python train.py --n_layer=13 --d_model=256 --n_head=3 --n_kv_head=3 --head_dim=64 --d_mlp=1024 --vocab_size=651 --activation="gelu" --norm="layernorm" --norm_place="pre" --norm_eps=1e-05 --positions="learned+rope" --rope_base=10000.0 --rope_fraction=0.25 --qk_norm=false --attn_scale=0.125 --bias="all" --tie_embeddings=false --parallel_block=true --extras=["capped logits"] --init="uniform" --init_std_qkv=0.0847 --init_std_o=0.0 --init_std_up=0.0847 --init_std_down=0.0 --optimizer="soap_variant" --lr=0.0027 --beta1=0.95 --beta2=0.95 --weight_decay=0.12 --lr_head=0.00547 --grad_clip=1.0 --warmup_steps=200 --schedule="wsd" --decay_fraction=0.891 --decay_shape="linear" --final_lr_fraction=0.0 --batch_tokens=32768 --seq_len=2048 --doc_mask=true --train_tokens=230900000 --steps=7047 --dataset="wikipedia_en"
Each number is 500 + 50 x the weight over its row's rms, rounded and kept within 0 to 999. Layers, rows and columns count from 0. Numbers have three digits each. The size before them is the row's rms in percent of the matrix's.

# layer 2 MLP down (transposed), 1024x256, rms 0.0869, rows 864-913, columns 192-255
103:523421569504552417528543477453515485537442551443514523586446535414485540490523492517506475516442541492452506616459472430494425382565481397567482487472508525485589467495455503596399485512504519
101:499498470483482501522535507381494425493525362511404510438453503446535588462505541500578587452473509526501452604611456568493532516557509490433448561409464474421447530513521481533611507493572470
103:477478488453444510535490396508462557469494524549556635495400562473518612490465466476558543519508453507474521609548461492513494565510390480540551486498479473534493491444525448492402440529532479
112:528436523534481533521453475575440493481558429559523554521346513519575434593549514468483573565540521582472529565467497517370452501438496483468492387455456492470688577512473399491476525441504424
103:516487390581343521540578552524470550580576491533501449510448436537422500562516565492451490562511524564469502594561491456625462592468466446391434500443500534422442436538483524440546492478516567
094:466522437498435633435463455523535489407519566470539442539541530420466512467489392518443499521545466485379527489419527536527631489376478503523423578493540579512492605500569569532489462527474534
101:513451497488517600502543513502458551417415501462479532380701517480584487424509463507512518606502431416415538295454505521468486525373498547475563476555448558450470489431482537463473492463490603
101:565455472396423530433499468534554484473498556475459447546512543575513472522486527533474459492569465548409473433490518544500576422509431442525461520605474482526460495603551520512502458472567464
094:450524504496469519528506432563549532552537479495431444453509438418491550451508506552444492566546500587601557629515528507487496467458487430509355571473455589517468499613507494513547586620536436
124:444523517628483504525499546430549471524379446538544506556404468484491492491596501502564511558566513573459481572467501514423507483547579525486471456514526471539628510478547547628479401550456485
103:525566541519532587425604511459500471413492468562488561537465426477416457521442553529504491474530555521619525579493502471519491510523524501519510493522516427531439444597507520490486502625569481
092:505548519491556445492499497443450563556460467525410470476619424543493563438495460528450542492442493539471499475453560369512563489533493533523458561532507549492351498445541533569447485511515622
094:475471538467502495577506571467525550406471456507431709425492488491618488519499473482477479493630485551428450590538419534531507536481444499533475563567452579520496455519528552534535498551479560
094:539472522452559467493515443513492542457494467488562571532588437501563576467484548470522483509456541450514514523450445440547514492535487488542417447591535497510513531593533567426521492497481437
099:500543486442551596486553419485452571524535543502471545508597443483533427513459422485581539460450511500580476176543630496550496487534513577396512566509495481481370431589482603484522503499442502
089:539516562351523501495419421452456551435543467450495583473558453519554544466439522547472504414550549507583563562482416492492483511568569496457566470408509515418553508532566592497491453462535516
100:516563453480497566532556534454461482526596564476480408513537443469609467524515437579475498607457512530553414286523581503507504431501513580508514520484533534446532458469504569527493508533617468
097:423503370535447493461449471387464526504477449470458503466541531469426556438427493561466515517532557518526540403537466548494557562519560514433549484478473518483420590443509491455478445517485557
090:542516479393518504587513485493525533520516456480487449468397477571427460529514451522521525469462542495433542657476485494565589411623434505464547529461513445517542542430495469463546570430399525
084:560507485480416479424585450463424462562502429466586551468591482464583562444511562490479443525554528585485420493495495429468560539512526493520473509563502615453400498520455508463525604561494531
117:502531502542477515450563532551541489440590469532499481456473490543508476559447537559558532531460393544420429430414447511521488484478657532496497472569516529493482460536529480539488461420609556
099:493437471512546514597537513487457442502489487520430532375456467518421544500591458528499491476440483476460525437572501511417475421504437461441512528567547451557528375534575470429479602437570453
104:597481491453524547550567480497528495502567472461408426536624486473513561491448435486502477525575501442508516339448556457555481472496451568496506438540460606462449509513396497493436396448551484
106:556529488439491470561422469499624522484364551564492458503501491445503524542539501395469553451487451569469599661461499489497508595549516613493444521465489541484497515506479433529576401526496529
099:524552471518483436501498560590527498524587461467471505515351599558556539557537561512602462468477538508505510701523477530504476612633540400537505503514537408483557571494520513456434493423506479
101:505494504394549624529557441524420549468505528521414521500531428528541410589489509453539525473440523438484505228504602558555529487558531515468497558508473465546344535515482574487496468544399535
102:402561601532446561523590532522479437527542512519523426534537441488479442373602544499581549488613489439532549534512470474578468486455555453480576431505614608488511430509507543497451455423440522
093:527538503515509426492589414575499450501532513545488385504647511513487439549620504507516429434453529510502525538476526578488475459514422456541509507467536585438419423505486453496495450521503454
092:455463536447563515596550524526468502472632430469511413421438488407475615573554494511439470530473517626481475597554425545505473470523445495528477399484407502478586543497615460498508491459508448
096:476475414562415542472427502516454528508471528520491539457647571478483436488480500571523551498389436454486523326547527523443537555446505521544541480639505487429503482485496486521500550554506513
092:406532568424528609547554582562477539397449409480557505535558502536352512402502487475459430563517492522470500553512529440441491369434459580440547435468572558517475489473443493521456500468533525
107:452462591525444554478468554543456492436526468446561436486517572516499546531510463536574617478440498574555459605501438531426457535457459497544473512578529532474502440487578460457434425595468454
088:543407594423581471530483547582564537600491535524503581485499583604489477591447404579560513418439515428479511573462476484553456387552510447456638514530463541519572409520537484504576488559522525
094:521496492446554487553458409502502506536488428556508549465551501511497536549495449546431537449520556580459549573439438406449490393543484552390493607527595437574468489518488536498447541450494470
105:484403485499500439484483501546581536470518511572497534428496504423481593485453544477524421596508495450475463505495468460456494498374443516442447490514425544513461480482493531354486555433488538
103:513514517485589444516545526413525560514511553577410512486472458542455546498540518486459504439527457499478479594524499667518480512562492503510495498553472473534566487548517483513495515450429485
107:437479368539591503492508522453446409464465524507492532475586491490471544520482491454515512508497507435448587436443486461535519476469493525473604540428438559469408521490457428511471399456564529
115:480418558445479437493541486484569538486555496612570456512498517448445509553612518538463438539489582511488530548485441555512507524552455470646460467486545522454528542512571495450470521474538434
092:482531505464500420585500445479580543540438541411435529523494522512525555413530557454475532497538548539545517619545563522421563471508475389487466470456573631427463400486544449520494494539451473
096:507603484512533565485424519475478388483499476514507524500511511465475522443475430489518516615514490528528477525495466431551536535475488540462420498600565528513539476503421522443532490576559460
088:501532473558473568492531429437515544541537470576477378562467490475505422538520400515560540454500546497564517482472497595562555508519476510584508528456472463517447534496578515463485423502449451
078:493488435419472528532416531519515460511512476527408577504473508439540517514471564485549613404507600521495475485562579465440566518507509504427445537488530509376574459427501490415436541506455527
095:543470507446582530542527450523343526518406475568540577552546487581548488506529482483466450538522520568512423539575608466494493382540579500589443530391441455550533452508602538501487535499503546
102:484564483502509486435377525515517449477520473578596516496513484563425473504395515443494445473502528455539479538424466522544440477525538440474485521531544467461495470480504471411531389473507472
091:492571528540472388494456540498488515517488455563551503458579482568613540543633535561522552492528456562581552599416410474526474493415527560482506521449526574529585531507526530493491474512556522
115:546466610445457450504499473483458563492424517481438466521573606536470447522574482535441490471485550550538481434465501534505423493460511514509450463596539554565473394493485597477450440492526534
087:553509416499516459424494551484468408475497539478450471500399554444453485568603551533459532471596506466480549634548492547566503495559541482421589535555475487400547435581571507506524468518535496
100:476564490519540548469545479504545430467543477477450559538603558522446514432402500453470426447480477531495482442580527441543446517404528548559570534503562577417450418518483490434532561561487449
115:530448509574419485483525529547531549440503568409465423514390525508481458534581463555590597497546608551571505556507434498515483558473450559478473442505502494541440403560492530478582486461528499
086:484560504384350494481406527554436605471514451499504502427496534411417543443512534532539465531468445531513561557472416477512488533554489439547462510504513461476475492580434469450480566459589498
# layer 2 MLP up, 1024x256, rms 0.131, rows 865-914, columns 192-255
098:524542521501468519470588502459502568465503471540519478507472494484580413530614540509465406518464459470486461555517467496529522501487516500474528417463470491460509597422529527530511526412467482
099:518490440476524489457538557472488527520532487526427602488453564492537472516535547406464497505471446455501530473556581542530491490484459494547418497365521470488514470497503499569501454615404555
101:450410460559500548480543509436425460474424454434566530492449498558554495544501557491573504544515503590456590466539496572497513505391501512440446476515501468444600561456478521584484459455506454
104:462468486505500478523502464502483472548492502441475486498409500496538387554513469459579468495564437399550449492545561458518550503438492552520429495464410471441566442513493436421508445509490435
099:566621414498579442447479548495519461472481429494530581476503585457506532530542369454392498529458498499443470536401481558467523478529408460551413507449524558483504568523582602494495426488514551
093:559431492525521581478594446579481531475543434501434523480469595480458480493483480455420440550460536477561465426550502466475505458472582516498625482484527594512526472554567523449451493459528524
100:521474564572429455435468530557463549509549594536511514386514417488574460522503457488480525576558510475566403552501429480493503571511479437527449464540518553524482518506492417489547519521490500
092:420451357457543454556549406504504459562538475462453423462461455419566487519500496529499539510528463523479532501499501603491466515412498401572373535548408428566479504444536575504415589574584497
096:490514477524547553486483536538545490437494447428530424468487581445553441500554585538492505513491513550428430550454435517474574541504469502502537447566551459544472505492508453541503440508469499
100:552471558484522449502451560569508533569480542466504546594448496580517506468442385514461542559510487468423460469543548467467514494354446462413574522545467506504515479499490423428443517399402518
092:469471432496508397529464488554452419479554537438543565475467602413530462444453537472592439549571515498473504521521533519548507476415554540462480429534488528464505504512436438423544482487521433
094:548436499535470475448528496488580438541476501503479426543507480631490501564477477410437433446520515469570549443538486460390431581503403495484532515482527464515562488542440545488471455526478507
099:446557564520466520486492449627530520561541522528485399579430575453497556445544501476478493533523450551500529429482605543500592545449525483414497489448485532514512492396527523565445481491474563
106:486511479436601544519582465495380447578558482489395472529413466471566551530514464499553459410437474472523496430512553515476534517491533474505509588437542485464504512567448559531557507525456511
098:543535447559526528558524526477556483540508501496546569574543517475563560497624568440491482609547546445445424502431471441466585500445480474496546480595485545546492514477471468509472550507458472
105:440482392440428414391504414499464543482536507480503487576538418431498449525477433480487413518448478487462473513538392516481466523571519500540518537478514525466502474634486578480473554498513467
096:527451561558469484489510456515547508491501483464451548514498464519573461435505547450482435469481540527528504512483389504530462489483466523428613501449596496493433481428424471472474530573477444
095:449486392480518537534465510485486509458404507514480513457484553595463456504543573494512395501518580495412497431426460522560559397498577529443489557495486371462462555470525514477488440484476500
092:386471527588516623476553497492562434497421489508508491549532472535415418439414526569570568497425497551484580573574469573482462570573516510504523495393501444546514425590441513515537479501372561
107:514553493536514454440514399481484478418477539587466546466419430507483511599514496484487434446503454548462453544439467535435622483488484458447558515474437523493404556511453441457474479370604475
099:539470516522494504487527538522446496574523573491426453465420497498557494490568466387610484469432469458510517465615451481471535582538520487450482508555595493465492486455491553522523461510486357
095:579518579420544515491540454600321545442570571528434518582479449531477475486483438440436500533558534481554562421423470462491479508503463519509464481585506514428565480508529340442539485467520490
100:483510465490506443605511464590496495448429535461542486403456491365592465511541438482451528498482444505481509590479529518530494597539492444510540517518444566521519478488495578494506503532509432
097:489551445567502516500526595577437418501514482487449459462518567598473452540533574521583522415509527486507500598540534561475553503536523420476453463546460433499565598516488544452482515429520549
104:421493480363502556485539572481428539464562519512404546478405383504434477593533525516480557475409563523520447477501481628487558421528502442430453583400464436498439521576433581463525441590407457
100:464558418510497525470494474527520450551484472454461601504410501541412508553534345424497458575419517602432456453498461521509453515520492513448560473473461467485499528503416422421487495607450542
102:516357535455462552431492490513469476498541598502511463468566525591526530499495372574624544536532478547515520560450474478390500535482537482539418485433567463566482424491475512513509573495527523
103:417452520472488544505530495481481452449565447477528471401486508475539498533556532523545470446496521545447555488491435465499471483532491392616434470420472487485510512532534551488512483606550437
097:477512549464529526510528479504456455445613498433501581436465492486388471615505495542481452462474547495388489455529541518502457486476534549500626514558570479560608567483588472472486462530494448
093:606449446598428453500431419472522443589516522489489633398442515431487491523516523572534458492491489548525411583500532510620512479445496483554456517548375423564468541609483488552521521520502438
103:474526466411409477482514518508428441488518471502506420451474477456501526470411495442479486516506523479400469572472478530434538592492472408531521440536561471479489446441491576468419454531443512
103:509577488524489519553523409515459394488494478374529524525420451417469480471496493454456434503513557533446595493551459474523512565528555529494392470463508539569459473540452537429521471493528416
102:531444458436481444472503585434605481521494440605487490630438452519377548472488534548432445544412436503607498576454524541383542497448520452522465465509535513493608569598486510525483491561493532
099:541483551444620543489465476509499537540513547540482512464438579390549551427520610516505499487564526524438564468515455496481466507447509421495446467578420507462445497418431514416511541424570507
108:460494417494455445485547492523550522505428514593479471435461542472485463457457439399570496522443523509503544519483546522476473537550560591545481498582417523550523534506456458619364578460502362
107:511461481538625447477489441488470449566477581509444504529475438438514484512398507505506435469542557430502503410557491488472493498415482516519546430385446621459464585457447381472487444422589560
107:580412455544468465558558474499482438501475423505459510515529514442459416494573476515382496504512584466484465486575476452540548468563461497535441542429482535446478502438541506429414468446469433
093:519457448439474401462489521499494488585495486452512415568547500456455476487422446519448504472520440476544496463565396485521471516490461503527458505332441468465542483525410521525385537488440566
094:445462504503514468583527465473500553497491475478494516512478625607604567524543525489524430435506519460397521461459503522496555575413591535551615497539416486441511539506429506479503519469464451
105:464585535464517479486519515531528414533457527543528530524493507571510411572522517465444547534508541541475573476471381498477479548629481439443543562507463399443451570501530442518464538525526438
093:495524483519456500474530401508607475501467469525624463475603439497515524553560459470492442505494489465451547522465497520423464414551507521586484434436475418525471582552404572578462368533476482
098:433505486486519485457583494444506585494433544532535456553474501542475496492498508468467574476446474447530511527492565462528486556527541522429436509518506419473539585506490553506492504465490524
094:509469610458480515490534572436492505492448468372430400544507454526550548561546491520551474498498537512473602463459534488525569519541498496478457511421431557477474401509486460579506525463488479
095:504533465433561446543528429490409478500480463448552563469415452526504503512481485484420534516444478472469503547505446558557496413520528503490523477512516560570395456478488535438563483544596452
099:488471456599464510537521464504493532468482482538467500550502518550505434502576460518359537546460499555589574422549536479517536491400551526426503402521567490513413425522465536461463421505412483
095:433544499517543511488425527520495395473502459530523425486478487463496421541532554544496455528528467470497519526488539550528511598469592512546565528550541470468527398574536505519485521447484437
096:535447621454518537523497533453490451564462470451503475542578559551525535456557483419465556414494484511576570571522590478554366470487588507502443496490460391443545477562540503499427596562459504
112:526455495458406569486479578568521503471419533425421446497349540457511444597525531543618536467563584458470453461480478582447471548423488566477450538516490487527473376557465535463531402469537428
098:418527519521458504431480563479435454403590471502465630414569486481515446502573479442496591502479455536443533488478474520435447560513529452544584501454487561473556483475466493441507461491504477
091:494504585460460556463519474467445567560509471550575494575424479585504433556496487438505515493425515546491499464562525538481496557488527563498485509554541551527489458485447479508516549550512519